Weights of a small GPT-style language model, trained from scratch on English Wikipedia: vocabulary 8192, LayerNorm before each block.
Each number is 50 + 15 x the weight over its row's rms, rounded and kept within 0 to 99. Layers, rows and columns count from 0. The size before them is the row's rms in percent of the matrix's.

# up: layer 13 MLP up, 512x128, rms 0.0786, rows 102-128, columns 0-127
# down: layer 13 MLP down (transposed), 512x128, rms 0.0786, rows 102-128, columns 0-127
up102 097:62 68 38 64 51 41 60 30 27 59 37 46 32 51 33 07 51 57 68 47 42 47 38 37 44 59 41 43 24 42 55 08 33 35 46 66 75 35 56 47 56 63 31 46 52 53 39 39 55 58 57 22 64 52 30 47 43 52 38 35 54 53 29 64 45 51 66 32 45 49 45 64 43 72 36 58 52 38 49 52 41 35 34 39 23 36 79 41 54 35 14 33 54 82 35 44 48 46 29 43 62 62 29 48 48 48 52 25 35 48 81 63 12 27 53 38 61 79 43 41 45 47 27 35 64 36 34 57
down102 098:40 44 66 06 62 50 67 40 60 36 43 47 83 16 64 70 60 53 30 28 52 41 52 29 37 31 28 44 53 43 56 22 67 45 54 36 31 54 69 48 59 61 70 60 50 72 45 55 98 20 46 32 46 38 42 32 44 37 66 45 57 53 42 43 39 41 68 51 83 45 50 44 65 45 62 55 59 42 36 64 46 65 32 34 46 61 56 38 44 51 51 70 57 71 43 18 60 57 59 47 20 59 69 25 43 67 60 32 60 69 42 38 41 31 46 64 43 39 76 52 63 66 60 41 29 36 48 56
up103 099:42 53 54 38 49 41 44 49 43 48 72 45 22 58 53 60 56 57 42 60 48 40 60 35 53 62 54 51 47 62 69 56 51 84 49 73 79 57 29 55 63 52 36 87 68 45 45 55 41 36 87 63 71 62 62 33 36 64 46 36 62 54 48 60 95 54 60 55 71 56 48 45 61 49 18 34 22 48 55 64 26 44 57 39 63 52 78 39 65 77 37 62 46 77 60 42 68 60 31 69 64 55 58 69 31 48 51 45 46 48 29 26 53 65 50 51 34 27 64 65 20 58 44 66 69 26 52 23
down103 099:76 59 47 26 63 72 54 71 66 69 63 67 37 43 57 24 43 29 77 54 36 57 42 60 65 45 53 31 51 50 29 60 64 38 39 59 54 32 55 77 53 20 30 39 53 42 76 49 29 43 36 36 49 58 47 24 61 61 55 58 43 40 46 32 64 51 65 45 53 73 39 61 42 68 74 61 43 41 28 70 52 49 45 79 43 49 59 61 17 72 47 74 60 50 49 47 78 54 54 57 61 38 66 44 56 70 54 65 33 38 26 73 36 49 83 26 87 26 57 63 42 35 54 47 66 51 35 53
up104 101:67 75 61 31 62 24 51 70 72 52 35 54 57 59 55 22 64 60 44 59 42 35 33 45 67 37 64 55 81 58 44 45 67 28 33 33 51 47 70 73 51 46 33 79 57 40 39 68 52 75 33 27 53 44 54 60 26 90 72 50 52 66 43 43 72 61 58 25 55 57 55 66 56 70 49 52 67 70 13 52 47 33 80 33 52 43 50 60 63 59 55 23 27 62 43 79 53 59 47 62 40 24 47 50 34 46 52 70 52 79 45 48 57 39 65 42 58 46 36 58 48 52 79 38 58 49 56 36
down104 103:50 35 61 65 55 85 65 66 00 50 56 64 47 39 37 50 34 53 44 71 67 58 26 37 52 42 39 57 40 57 18 46 34 64 64 67 74 88 51 45 60 83 65 37 65 44 42 38 64 31 88 38 40 40 44 52 38 50 35 61 52 40 55 86 36 33 41 44 18 53 26 42 65 47 42 58 71 46 68 39 48 78 42 50 50 51 50 51 45 78 35 49 60 25 61 40 40 75 54 44 43 57 61 33 40 51 71 56 51 57 51 67 62 49 52 66 30 44 42 50 56 46 55 37 55 22 63 48
up105 105:42 45 46 66 48 23 37 57 61 57 34 63 44 53 21 38 71 61 52 52 66 42 35 41 52 44 35 55 62 36 36 37 51 22 56 32 73 52 39 38 35 34 39 52 47 26 47 73 53 61 43 47 61 67 67 54 48 63 38 63 30 59 44 53 44 46 76 49 61 46 47 90 38 50 55 45 33 32 32 82 45 20 65 83 50 35 40 39 57 40 50 43 41 58 77 44 55 58 67 78 71 46 43 66 47 33 44 59 35 60 61 78 35 39 55 34 33 54 30 85 68 62 64 45 13 76 57 79
down105 107:56 38 30 29 27 68 41 52 44 54 52 47 66 38 77 38 24 24 37 60 43 52 64 15 58 30 36 55 48 22 76 59 60 43 76 49 52 50 37 35 65 44 64 42 53 68 55 28 20 61 58 61 50 49 48 38 51 44 52 52 41 33 45 76 62 78 39 25 59 33 50 28 43 34 68 63 53 58 62 38 57 51 55 46 36 50 55 65 08 77 49 52 55 74 60 50 62 75 51 54 47 52 81 19 47 49 54 46 62 67 57 40 64 60 76 35 56 49 63 75 36 47 58 64 76 70 60 23
up106 104:41 24 54 43 83 34 22 60 76 43 58 33 85 72 46 57 66 54 45 24 62 58 68 58 27 46 62 67 72 47 61 70 49 30 38 50 26 66 51 57 21 40 40 35 52 49 37 54 57 71 58 41 73 22 46 64 58 40 36 63 31 45 51 55 53 47 58 65 42 54 43 68 82 46 61 66 52 41 60 58 53 66 55 66 29 65 52 35 51 35 41 53 63 63 47 60 58 50 38 58 38 39 47 09 83 52 54 82 36 75 78 51 41 52 38 52 46 65 39 65 23 45 83 43 46 43 52 49
down106 099:69 80 42 44 27 64 47 25 40 56 51 56 28 58 60 50 59 42 54 35 44 60 55 77 91 56 60 52 66 64 45 63 56 51 66 46 59 52 80 58 46 46 57 44 66 20 47 30 49 69 42 47 35 71 49 36 58 78 80 18 40 50 37 65 43 64 37 58 41 61 47 63 58 22 51 55 39 52 53 61 55 38 20 45 49 34 43 38 35 77 17 51 31 29 51 52 48 53 55 48 41 57 44 79 34 35 30 51 65 34 42 00 32 35 73 62 59 55 52 52 50 56 72 59 64 36 42 65
up107 111:44 46 42 47 40 51 36 46 36 56 66 60 22 43 69 07 51 51 47 45 66 56 48 71 61 57 63 30 63 85 47 56 10 54 33 14 54 61 56 66 56 55 47 59 37 49 38 42 48 46 49 66 49 49 60 28 55 68 72 49 83 45 34 68 62 57 63 43 59 46 69 40 88 63 58 56 50 52 71 58 54 69 42 59 60 42 43 69 59 38 57 66 26 27 55 72 55 28 60 66 50 23 25 82 36 30 67 46 40 59 61 50 30 71 61 42 22 54 42 52 82 64 52 39 48 36 56 45
down107 114:55 54 71 60 50 44 26 73 56 63 65 74 34 43 43 64 35 35 39 47 63 32 29 44 74 49 42 14 43 43 47 34 56 53 63 36 43 56 56 62 41 77 14 57 38 47 78 55 12 66 44 57 34 44 59 27 70 54 42 60 59 67 57 67 80 67 75 71 54 51 21 63 59 43 58 41 40 61 66 18 39 47 53 58 73 49 42 53 36 42 68 53 71 40 55 56 42 65 62 37 59 39 48 58 61 30 62 41 39 68 33 56 38 63 41 79 58 56 36 21 81 52 48 52 68 34 76 58
up108 106:43 46 55 31 55 35 63 53 56 68 41 48 53 55 39 26 18 23 38 26 46 62 59 47 40 49 48 49 29 52 25 64 63 37 25 61 34 48 57 20 57 45 51 57 21 44 55 46 63 57 61 47 27 51 84 32 31 54 57 58 49 35 43 45 56 56 57 44 78 40 70 30 63 68 44 44 49 82 64 44 86 89 62 40 69 60 35 54 69 58 46 68 63 83 44 55 52 65 57 60 59 36 35 32 57 63 31 51 51 44 70 43 65 64 50 43 44 40 64 32 60 67 82 63 57 12 51 34
down108 118:38 33 46 51 44 34 55 44 62 60 36 43 51 43 72 53 61 55 40 30 62 65 35 75 25 59 60 42 52 30 32 76 52 57 51 50 90 38 35 36 59 54 57 38 72 56 31 30 47 83 53 63 46 49 43 36 47 32 57 81 58 44 49 53 37 53 20 73 24 72 35 64 45 68 59 30 52 52 72 57 76 51 28 63 43 49 34 44 62 68 46 38 23 18 32 48 35 42 42 52 39 47 64 32 42 68 62 28 23 26 53 52 36 67 48 71 39 59 66 33 51 71 32 33 41 34 78 48
up109 088:41 66 62 32 81 61 43 57 62 34 65 53 53 49 57 44 46 41 42 36 43 54 55 46 41 52 26 68 47 44 59 69 46 44 38 54 35 56 47 76 23 65 05 50 45 51 60 35 57 59 55 52 46 51 45 49 79 54 60 77 65 33 50 24 70 45 63 31 36 53 35 56 44 62 51 50 51 75 45 54 55 63 43 58 65 75 55 50 34 60 39 59 50 55 57 85 56 26 21 66 81 52 66 29 68 16 83 68 51 36 64 53 64 44 29 68 24 50 59 35 56 17 57 60 67 64 25 36
down109 087:76 45 43 38 18 56 53 30 48 37 50 49 50 55 45 43 56 64 51 51 74 50 57 53 32 68 61 52 36 87 31 40 50 58 50 47 47 40 45 23 63 67 80 42 52 31 61 41 72 36 43 30 48 43 62 39 32 46 00 60 69 61 49 81 59 39 43 54 51 58 42 27 40 47 34 43 59 47 44 39 32 36 40 47 28 49 68 39 58 49 77 30 39 37 46 47 43 67 78 63 55 47 07 66 03 69 42 29 33 46 57 66 53 51 75 44 48 53 55 47 46 57 34 44 61 48 44 62
up110 095:88 50 64 62 37 45 38 44 26 52 28 34 64 77 30 67 56 50 45 56 62 65 56 46 39 66 42 60 33 61 43 45 35 38 52 41 21 43 56 49 58 61 79 24 53 42 45 70 45 52 28 42 51 28 72 60 71 59 62 58 47 71 34 30 51 22 34 41 53 31 60 47 32 24 67 46 44 59 35 31 28 16 33 39 51 51 25 61 37 57 58 62 43 51 53 47 49 72 49 35 41 65 75 60 72 36 75 34 57 32 85 57 65 69 51 65 85 46 37 40 50 61 44 53 43 32 58 62
down110 088:55 37 49 20 54 57 51 60 78 76 44 48 49 43 59 36 36 25 30 58 43 22 52 70 38 12 80 35 83 66 50 55 49 50 43 62 77 38 55 62 41 26 21 51 57 40 36 23 83 44 58 60 83 50 37 32 25 44 47 57 68 30 73 57 56 70 82 21 41 67 50 37 70 62 53 57 64 68 53 38 46 72 52 55 53 65 64 44 66 37 44 38 67 47 57 55 40 44 65 38 59 57 30 34 69 40 34 52 66 51 30 40 47 58 58 40 35 53 57 53 47 59 54 76 59 38 45 43
up111 098:69 65 69 60 60 48 60 17 55 57 76 70 39 41 27 63 49 39 58 54 44 44 31 30 62 42 58 52 75 39 37 60 44 57 71 40 36 32 41 59 56 38 39 65 71 79 62 37 49 46 47 52 48 45 97 37 43 81 86 46 46 45 36 37 52 50 69 56 32 27 48 54 46 45 37 28 36 70 40 51 62 42 47 17 58 38 61 64 50 68 45 60 50 48 61 63 41 77 59 46 26 55 44 51 19 72 54 40 73 72 73 39 50 52 43 59 65 56 39 09 47 36 68 58 49 33 58 31
down111 100:47 51 24 16 50 56 66 49 41 45 48 53 79 51 72 44 17 54 33 62 69 57 65 60 65 19 26 76 49 58 58 72 58 51 81 56 32 57 70 48 35 46 45 44 27 49 53 44 55 22 59 85 46 18 50 58 64 46 41 43 59 64 63 38 74 52 49 60 60 56 72 48 52 58 50 44 19 43 43 43 53 61 31 51 34 53 67 33 33 28 63 53 31 55 59 46 48 66 33 52 56 61 62 38 54 28 55 65 41 77 32 59 74 79 74 45 45 25 37 65 36 69 43 62 23 64 50 58
up112 093:51 14 72 67 37 53 60 51 63 58 66 36 47 48 26 42 03 30 61 61 49 56 61 52 55 46 31 46 34 64 42 45 29 26 40 43 39 39 24 59 56 37 54 52 53 63 76 58 44 58 60 43 44 44 54 71 50 53 42 38 43 59 56 71 64 50 02 71 68 86 46 87 37 59 61 36 59 49 88 67 28 46 56 57 47 56 37 54 68 44 31 31 38 63 77 32 24 47 43 65 42 59 54 33 51 37 71 53 49 49 38 63 58 44 57 38 43 65 38 61 34 57 24 50 52 52 51 28
down112 082:80 74 35 44 77 45 59 42 51 47 38 67 69 68 37 46 61 48 20 52 53 52 52 63 33 51 42 30 47 54 31 55 71 45 45 46 61 67 31 35 86 35 59 68 28 80 63 39 46 48 50 48 68 40 53 37 54 65 41 58 79 49 43 28 64 48 80 26 36 37 63 13 41 52 54 63 48 41 28 53 52 48 46 68 50 61 81 39 39 44 25 56 55 38 31 74 62 60 72 54 60 41 48 38 59 56 51 56 55 57 58 54 24 80 59 36 72 44 41 41 60 52 92 23 67 49 64 56
up113 101:62 57 31 69 41 57 77 52 62 47 97 47 55 54 81 50 57 45 67 71 41 70 74 58 71 71 54 52 57 66 29 48 53 39 57 59 37 47 27 77 67 77 41 42 58 73 49 43 64 68 43 57 55 53 51 40 32 56 66 50 54 35 55 63 34 68 57 20 33 47 40 56 42 54 77 70 62 64 55 43 60 63 53 40 24 92 52 70 67 56 54 33 44 57 48 39 41 40 76 20 71 45 78 28 65 53 49 36 42 56 52 53 65 49 30 08 49 52 49 55 31 50 41 54 51 59 53 60
down113 097:33 60 68 53 56 43 66 35 53 59 04 45 51 54 49 67 52 51 57 48 58 29 30 42 40 60 46 51 30 29 40 50 55 60 41 84 56 56 56 42 47 19 64 59 35 17 55 66 50 35 81 68 50 57 86 51 60 40 58 44 76 87 34 67 72 38 46 87 77 34 62 57 58 45 49 42 30 40 52 48 46 48 58 60 77 29 55 47 55 43 38 45 73 49 51 73 63 48 31 69 21 57 63 47 51 33 50 51 59 39 29 61 67 66 49 81 47 66 46 59 58 48 69 58 57 43 51 73
up114 100:78 59 84 43 51 62 47 71 54 58 64 45 52 36 71 50 43 51 61 77 77 33 53 64 52 53 83 44 47 70 55 48 85 62 34 29 41 54 45 61 55 37 45 53 52 43 60 37 68 58 78 56 15 48 90 40 67 51 39 97 51 52 62 64 46 85 41 48 63 49 51 59 64 49 65 39 31 59 32 41 30 61 53 54 47 60 40 48 34 50 46 58 44 53 34 23 52 47 80 78 34 67 44 51 36 50 74 63 40 65 60 60 57 62 62 77 85 44 46 48 61 51 48 56 43 56 65 55
down114 094:24 35 48 46 57 18 51 64 28 42 47 64 45 47 32 35 66 63 53 41 40 43 32 52 53 41 42 43 51 40 65 42 37 72 78 95 65 54 61 54 42 32 49 54 70 52 53 74 47 57 47 64 71 52 12 66 10 61 59 54 41 57 41 64 45 30 37 35 58 64 66 16 59 55 48 62 37 39 38 50 26 56 43 58 99 59 57 63 44 39 54 69 67 47 71 62 64 56 65 61 65 56 49 71 47 53 43 28 72 56 53 35 64 23 63 65 46 59 59 53 70 20 53 47 41 54 52 40
up115 098:31 70 30 64 45 45 68 47 47 55 55 16 31 46 64 32 28 35 63 51 35 69 38 70 49 38 57 33 46 62 48 40 57 21 56 39 29 60 31 60 42 50 72 49 45 34 61 30 57 30 56 46 68 52 41 44 32 43 49 58 48 22 29 58 52 38 44 42 70 38 58 59 46 27 48 28 50 69 37 84 31 31 19 36 33 29 28 50 69 51 56 25 61 55 45 63 37 56 42 12 70 33 55 51 23 43 64 57 55 56 42 45 26 36 65 20 61 64 66 38 55 34 45 49 55 74 56 24
down115 093:55 38 31 36 51 64 70 55 47 53 33 48 67 54 29 37 67 39 77 42 52 38 68 39 49 77 35 64 37 50 57 16 42 69 57 41 63 49 43 63 53 35 31 59 38 57 36 56 49 54 54 38 56 52 36 29 53 53 39 63 59 79 96 49 46 54 33 52 46 57 51 67 47 80 71 65 34 42 64 30 50 36 60 64 74 44 59 37 63 38 29 37 27 45 47 48 67 37 65 69 51 21 63 51 67 58 64 64 48 34 61 29 75 80 64 74 36 45 16 25 66 71 43 69 51 55 51 74
up116 102:67 33 26 42 32 34 44 65 56 74 29 69 37 52 61 25 52 45 49 59 73 34 73 40 62 44 45 33 50 46 54 24 56 59 41 60 24 75 52 48 37 48 73 59 21 57 63 54 75 27 58 40 35 66 41 51 40 38 48 58 73 46 36 57 83 37 41 41 58 65 39 36 37 55 31 44 53 66 45 62 18 39 39 60 69 25 55 34 56 39 58 54 54 56 56 60 60 56 64 84 36 27 53 38 55 65 81 40 79 43 63 38 37 60 71 32 58 63 52 37 84 39 64 39 66 23 48 34
down116 094:64 72 55 59 34 37 33 59 69 56 42 55 25 40 39 38 66 38 90 58 30 37 23 64 52 77 38 36 49 56 42 27 87 34 34 56 63 52 30 63 30 24 41 69 48 36 45 45 69 54 83 50 44 53 47 46 39 40 49 45 48 52 47 31 47 46 31 67 59 16 64 68 53 52 44 66 62 50 70 50 46 58 42 47 87 52 49 49 48 25 63 40 67 36 62 44 30 70 23 37 68 57 69 51 49 34 46 49 32 38 52 03 33 55 65 54 53 53 67 55 50 36 53 80 48 45 62 42
up117 098:70 57 31 48 54 42 46 56 17 31 44 56 51 32 43 19 63 56 45 47 27 72 66 43 62 01 58 76 45 31 44 58 45 31 62 60 65 67 29 54 23 43 38 59 50 26 69 32 73 53 46 30 33 59 63 30 53 51 69 36 84 41 48 40 61 47 59 60 51 55 26 35 72 56 63 47 53 57 72 67 62 40 34 61 45 31 41 68 54 66 47 60 54 46 51 42 39 54 43 63 21 39 78 52 48 55 45 68 71 26 45 55 87 41 29 61 63 68 43 45 60 44 42 77 41 57 37 63
down117 092:38 52 89 49 58 38 45 41 71 90 41 51 63 59 48 72 31 40 46 27 55 63 42 60 29 69 42 24 41 48 25 59 45 63 43 13 60 56 61 63 40 44 27 44 53 49 49 46 08 52 50 66 64 37 46 25 36 46 36 68 50 48 41 74 50 43 44 38 56 43 50 40 35 49 30 56 60 31 59 42 42 66 57 54 58 51 63 30 36 51 55 16 60 72 35 62 40 32 53 46 54 45 38 40 43 13 27 45 50 74 53 69 21 77 65 73 42 49 55 62 50 34 29 68 61 45 26 38
up118 112:42 47 44 55 63 12 80 43 52 49 64 82 45 52 21 59 18 31 62 52 39 55 52 40 40 68 27 59 58 43 57 52 35 29 71 63 41 52 66 52 35 56 52 35 27 78 59 32 45 61 67 42 43 43 49 42 25 48 64 84 34 53 36 68 67 43 61 34 58 32 68 44 61 62 48 40 12 75 45 43 56 44 57 69 36 77 37 36 51 51 52 63 50 42 81 44 48 89 55 31 47 61 56 44 39 52 49 53 73 63 60 49 46 72 47 52 35 53 56 60 42 42 45 51 48 85 27 78
down118 109:56 52 35 49 66 53 28 50 74 67 31 69 36 34 55 42 59 33 58 52 68 79 37 39 60 54 54 18 35 69 39 66 31 62 53 54 55 55 78 61 49 51 67 52 40 67 88 54 49 49 39 07 66 51 44 39 85 72 29 52 47 35 41 41 43 58 47 55 52 36 34 30 59 47 87 53 67 61 68 37 69 33 29 52 59 35 66 57 56 68 64 72 49 49 46 55 57 51 31 59 60 40 49 43 58 46 41 50 76 63 38 81 39 30 57 48 44 58 83 23 79 60 46 57 47 36 70 49
up119 090:59 49 47 41 28 54 38 73 58 72 55 47 54 51 57 35 52 67 59 48 60 52 28 43 53 55 49 51 65 55 56 56 65 10 57 35 64 56 60 73 45 69 59 46 39 45 66 27 43 47 47 71 73 38 76 33 46 39 46 33 49 27 38 39 56 49 42 83 71 63 55 48 55 12 40 59 43 88 68 43 40 74 64 34 30 21 64 52 55 69 39 36 72 43 56 24 47 50 51 63 63 62 51 40 84 61 42 36 59 37 64 43 76 58 65 64 86 45 71 45 48 76 63 59 48 32 49 77
down119 095:57 30 70 51 38 53 78 18 40 44 50 42 36 65 28 42 48 52 48 53 41 43 54 36 33 56 62 69 56 46 51 52 26 86 57 83 54 49 71 60 59 00 55 28 73 48 50 51 58 65 74 12 62 62 25 66 49 53 82 74 73 50 36 63 55 58 46 55 45 35 50 62 71 51 60 38 57 42 30 57 63 28 34 64 56 59 48 41 44 39 65 28 49 44 32 49 42 49 55 46 49 31 61 83 38 50 48 58 62 45 29 68 61 44 36 42 71 40 62 37 77 40 27 64 39 63 43 57
up120 116:61 50 64 60 43 58 39 31 43 36 37 54 60 37 46 22 47 71 73 62 72 53 29 36 27 59 65 45 20 44 40 51 46 54 41 42 51 43 59 34 24 55 66 57 68 28 33 38 70 49 39 70 24 52 44 45 70 55 25 52 38 61 24 73 53 30 69 67 52 34 58 80 43 26 23 58 13 40 18 40 46 57 56 51 50 84 58 44 59 52 66 45 70 39 27 44 36 56 63 52 52 65 54 61 70 58 64 48 21 56 43 49 67 43 50 43 29 57 30 47 85 50 32 28 53 65 59 49
down120 106:34 57 28 48 41 33 52 49 74 54 39 77 62 56 55 38 46 57 54 63 55 31 55 58 39 26 60 40 47 52 60 42 18 65 53 18 48 25 63 36 06 48 67 23 50 57 43 47 65 68 50 61 62 32 47 34 50 68 34 33 40 46 42 48 41 51 54 74 34 41 46 35 44 52 68 47 67 61 25 75 56 69 32 42 53 59 31 71 54 85 64 52 62 64 34 54 55 28 61 58 76 61 64 57 40 67 70 15 48 64 73 62 66 57 68 33 54 59 72 33 49 69 55 32 69 49 44 23
up121 091:40 43 46 45 74 53 73 25 51 55 51 52 56 44 56 29 44 55 67 27 42 59 59 66 51 40 59 60 46 64 24 62 68 44 67 35 25 63 64 56 27 41 82 84 61 57 58 44 56 59 39 66 42 39 74 50 60 39 56 28 47 35 53 10 28 48 68 60 61 97 44 29 64 45 70 55 45 67 51 47 67 83 52 51 56 49 70 60 44 23 44 46 26 60 59 38 51 21 71 57 63 77 42 47 29 72 39 41 62 54 40 56 50 64 43 69 47 39 54 50 40 61 62 61 78 40 50 75
down121 089:56 50 58 57 44 52 43 56 52 35 59 49 47 44 57 30 38 68 34 40 66 43 54 99 42 65 76 61 29 55 43 43 41 56 43 42 49 65 39 46 51 28 44 47 43 09 60 53 36 34 41 33 51 39 55 80 25 47 39 62 55 57 50 62 67 49 86 39 59 27 43 57 22 46 63 41 30 47 43 24 64 67 41 32 72 39 55 46 48 40 44 45 47 66 41 55 51 72 65 54 62 20 31 60 35 35 54 54 36 66 59 24 82 55 64 55 35 62 91 23 28 40 41 56 35 49 80 46
up122 091:63 77 35 47 40 51 48 40 54 74 43 47 66 74 26 64 55 58 38 36 75 34 48 37 72 83 39 63 45 54 50 36 37 45 38 65 40 67 52 25 76 63 56 64 86 45 40 42 46 59 84 23 44 67 60 57 45 28 52 41 68 49 62 43 63 46 52 42 20 36 35 54 60 27 66 63 58 65 72 52 31 54 40 32 51 48 46 67 82 71 41 34 29 74 60 26 71 58 57 46 19 54 35 53 61 42 63 48 59 55 77 58 49 36 69 40 68 44 64 54 38 60 50 43 40 23 34 64
down122 078:26 32 57 31 68 39 45 75 54 25 59 63 51 51 64 63 44 49 69 87 34 63 52 66 20 24 54 41 57 42 82 60 71 54 57 28 43 32 50 83 21 58 56 50 47 41 28 55 45 31 12 58 55 35 37 35 63 57 39 49 40 48 48 54 48 45 45 38 70 67 54 41 51 74 31 34 43 57 33 32 49 33 38 63 54 51 46 35 62 29 65 52 70 37 53 54 05 44 49 49 80 52 65 58 31 43 38 63 32 36 31 44 59 61 45 59 35 47 23 49 49 64 51 41 76 64 45 33
up123 097:85 20 48 74 48 40 39 26 33 35 69 32 51 38 36 71 59 39 44 47 54 74 26 55 56 55 37 37 50 36 46 61 48 51 40 55 32 62 71 62 63 31 70 33 57 16 67 39 41 66 67 74 45 55 50 66 49 47 31 78 38 36 41 43 41 72 42 34 52 59 45 61 60 51 59 48 65 35 74 67 84 50 38 58 84 67 57 45 77 42 59 48 45 49 59 42 38 28 63 32 37 58 52 40 27 17 31 40 63 56 39 52 34 62 53 42 49 85 30 28 44 53 57 35 43 49 69 56
down123 106:34 77 70 44 49 53 53 74 49 41 71 30 61 47 49 37 53 60 54 49 24 31 56 51 48 21 30 40 45 45 60 54 33 76 62 55 35 63 84 67 61 61 30 54 44 25 33 71 75 25 49 42 53 52 44 52 61 79 76 75 46 35 21 59 68 60 69 43 64 38 50 48 46 73 53 17 38 43 44 31 36 73 48 49 44 71 39 44 53 54 71 58 42 66 15 60 47 49 29 54 59 42 76 54 35 60 36 52 58 56 40 66 48 78 34 40 44 35 52 55 43 38 60 64 11 55 57 42
up124 097:57 44 47 85 37 29 48 54 34 41 56 54 50 63 34 47 67 64 50 62 48 52 45 69 45 50 53 47 82 47 30 99 37 45 52 37 59 63 59 70 61 30 55 46 63 25 37 85 69 66 65 31 25 53 65 37 62 52 45 47 61 50 11 32 52 44 59 36 43 60 40 52 87 56 59 38 58 41 55 56 32 51 52 63 63 39 38 71 61 38 53 31 47 47 69 58 36 34 19 64 63 26 50 47 77 50 58 33 46 40 70 54 49 50 51 47 46 59 68 15 62 58 63 31 52 74 48 49
down124 100:53 46 57 47 64 64 34 62 46 34 57 32 39 69 75 68 62 50 60 36 42 25 66 18 40 56 58 45 74 27 33 69 54 72 40 52 24 44 69 41 40 61 22 68 33 67 53 63 49 44 35 25 51 63 55 69 53 69 33 38 70 80 78 61 29 41 35 57 55 50 47 51 47 47 45 50 73 31 69 43 58 68 56 48 23 41 47 47 68 54 47 53 51 59 79 26 45 34 55 65 73 55 36 67 71 26 44 42 42 59 56 24 61 48 38 66 43 63 61 61 49 40 41 30 98 38 29 60
up125 092:51 44 38 50 47 20 40 53 34 59 62 49 67 55 60 59 35 53 39 67 41 42 52 45 27 30 59 87 53 45 34 35 36 26 78 64 53 57 69 37 60 79 39 43 75 17 50 41 52 32 74 58 86 32 65 28 64 09 57 50 53 50 66 42 72 60 50 78 59 75 47 69 35 32 41 39 50 41 31 22 56 52 50 53 52 23 44 71 50 51 32 42 43 51 63 28 55 57 45 45 61 61 46 55 32 59 62 18 62 69 64 57 45 63 62 62 61 73 49 33 41 50 69 41 66 67 39 52
down125 101:29 36 61 46 25 54 58 42 66 59 59 56 51 56 36 71 43 47 64 57 55 61 35 53 08 71 49 44 40 43 64 45 54 57 46 39 27 51 58 55 39 22 71 51 37 45 46 25 53 53 65 45 61 47 32 46 38 60 52 43 33 39 52 45 71 81 39 46 81 24 76 62 55 35 51 37 65 47 44 39 55 51 54 73 57 50 39 76 52 59 40 37 52 50 36 59 41 50 14 42 55 46 20 61 61 17 36 49 20 17 46 50 52 43 51 48 41 66 66 59 27 47 73 87 47 04 34 42
up126 101:47 51 27 58 57 40 36 82 41 49 33 45 57 60 59 52 58 54 45 32 57 67 69 55 54 33 57 68 17 50 62 49 61 35 40 46 53 74 42 66 65 48 51 54 44 55 65 32 45 70 36 90 46 76 58 29 72 54 57 46 72 60 54 50 76 36 38 64 53 59 41 52 46 56 69 46 47 72 44 59 36 56 11 45 54 68 61 52 57 51 36 65 79 76 79 60 64 63 89 37 19 68 38 37 34 31 58 62 60 53 29 72 53 34 47 66 71 69 52 57 51 48 57 44 70 71 30 30
down126 099:51 40 51 30 37 42 51 21 50 86 71 69 12 60 61 60 30 35 35 39 47 33 21 60 57 55 34 32 39 57 50 47 55 44 50 48 45 40 56 33 53 52 34 67 55 35 38 41 38 68 55 31 57 37 37 68 50 45 04 47 25 49 66 51 47 50 88 14 46 42 39 44 39 52 34 70 53 17 58 45 77 57 73 68 46 43 70 41 52 48 54 43 58 31 29 59 27 37 40 76 69 28 19 33 47 48 63 51 49 40 40 38 21 48 51 58 38 58 54 56 35 53 32 54 51 63 52 50
up127 100:77 73 68 40 41 30 37 55 32 46 86 55 50 52 74 66 74 53 98 69 40 51 67 26 51 62 73 65 60 60 51 75 51 51 51 49 54 64 56 69 70 55 61 57 55 64 15 49 51 44 60 48 66 55 47 64 54 40 63 52 38 37 40 66 52 78 81 37 63 51 62 59 61 22 66 51 40 64 43 43 54 51 49 34 62 66 55 58 58 57 66 62 57 55 51 62 39 45 44 43 50 70 49 34 28 28 53 51 35 49 68 71 44 43 61 41 34 48 20 44 30 81 75 71 39 85 68 46
down127 091:36 27 30 47 66 45 52 42 72 52 45 52 46 65 52 08 29 45 04 43 55 53 48 57 58 70 28 53 45 53 26 37 71 59 44 43 65 73 57 35 65 71 65 44 63 54 38 24 66 90 47 32 59 55 30 29 63 50 45 65 63 48 56 42 27 48 17 61 34 57 44 52 64 66 42 36 55 55 56 69 62 29 57 55 59 31 73 40 49 40 76 62 34 48 57 60 59 40 29 37 67 38 56 71 50 49 76 42 47 45 73 58 61 48 46 55 44 63 78 38 50 42 52 66 87 41 42 31
up128 093:23 18 51 23 45 67 76 59 40 38 45 44 61 39 33 53 30 43 91 40 34 56 35 48 51 33 38 63 50 38 54 34 52 32 34 49 13 42 40 48 59 56 46 60 40 55 35 60 58 54 54 53 49 46 72 35 24 61 65 40 61 84 36 47 47 48 45 63 39 32 43 50 58 54 43 63 60 37 76 50 36 37 51 25 67 28 65 46 49 54 35 49 84 78 38 46 43 46 46 60 31 59 13 30 37 63 52 37 53 78 28 44 33 45 55 28 48 42 53 15 18 57 55 46 70 54 33 55
down128 102:40 74 78 35 72 55 43 60 56 33 35 46 54 65 48 68 44 69 27 32 56 64 41 33 39 38 55 27 57 49 45 38 31 70 61 39 27 48 48 60 67 66 59 52 51 46 34 00 44 44 52 39 62 70 44 73 63 51 68 57 61 68 63 40 34 66 51 41 59 80 45 51 16 80 45 73 50 35 50 53 44 79 56 38 36 44 63 44 47 49 82 44 55 32 80 44 40 73 61 43 79 35 51 39 31 15 44 71 55 36 45 56 32 51 49 42 43 58 67 52 66 61 44 60 50 47 22 50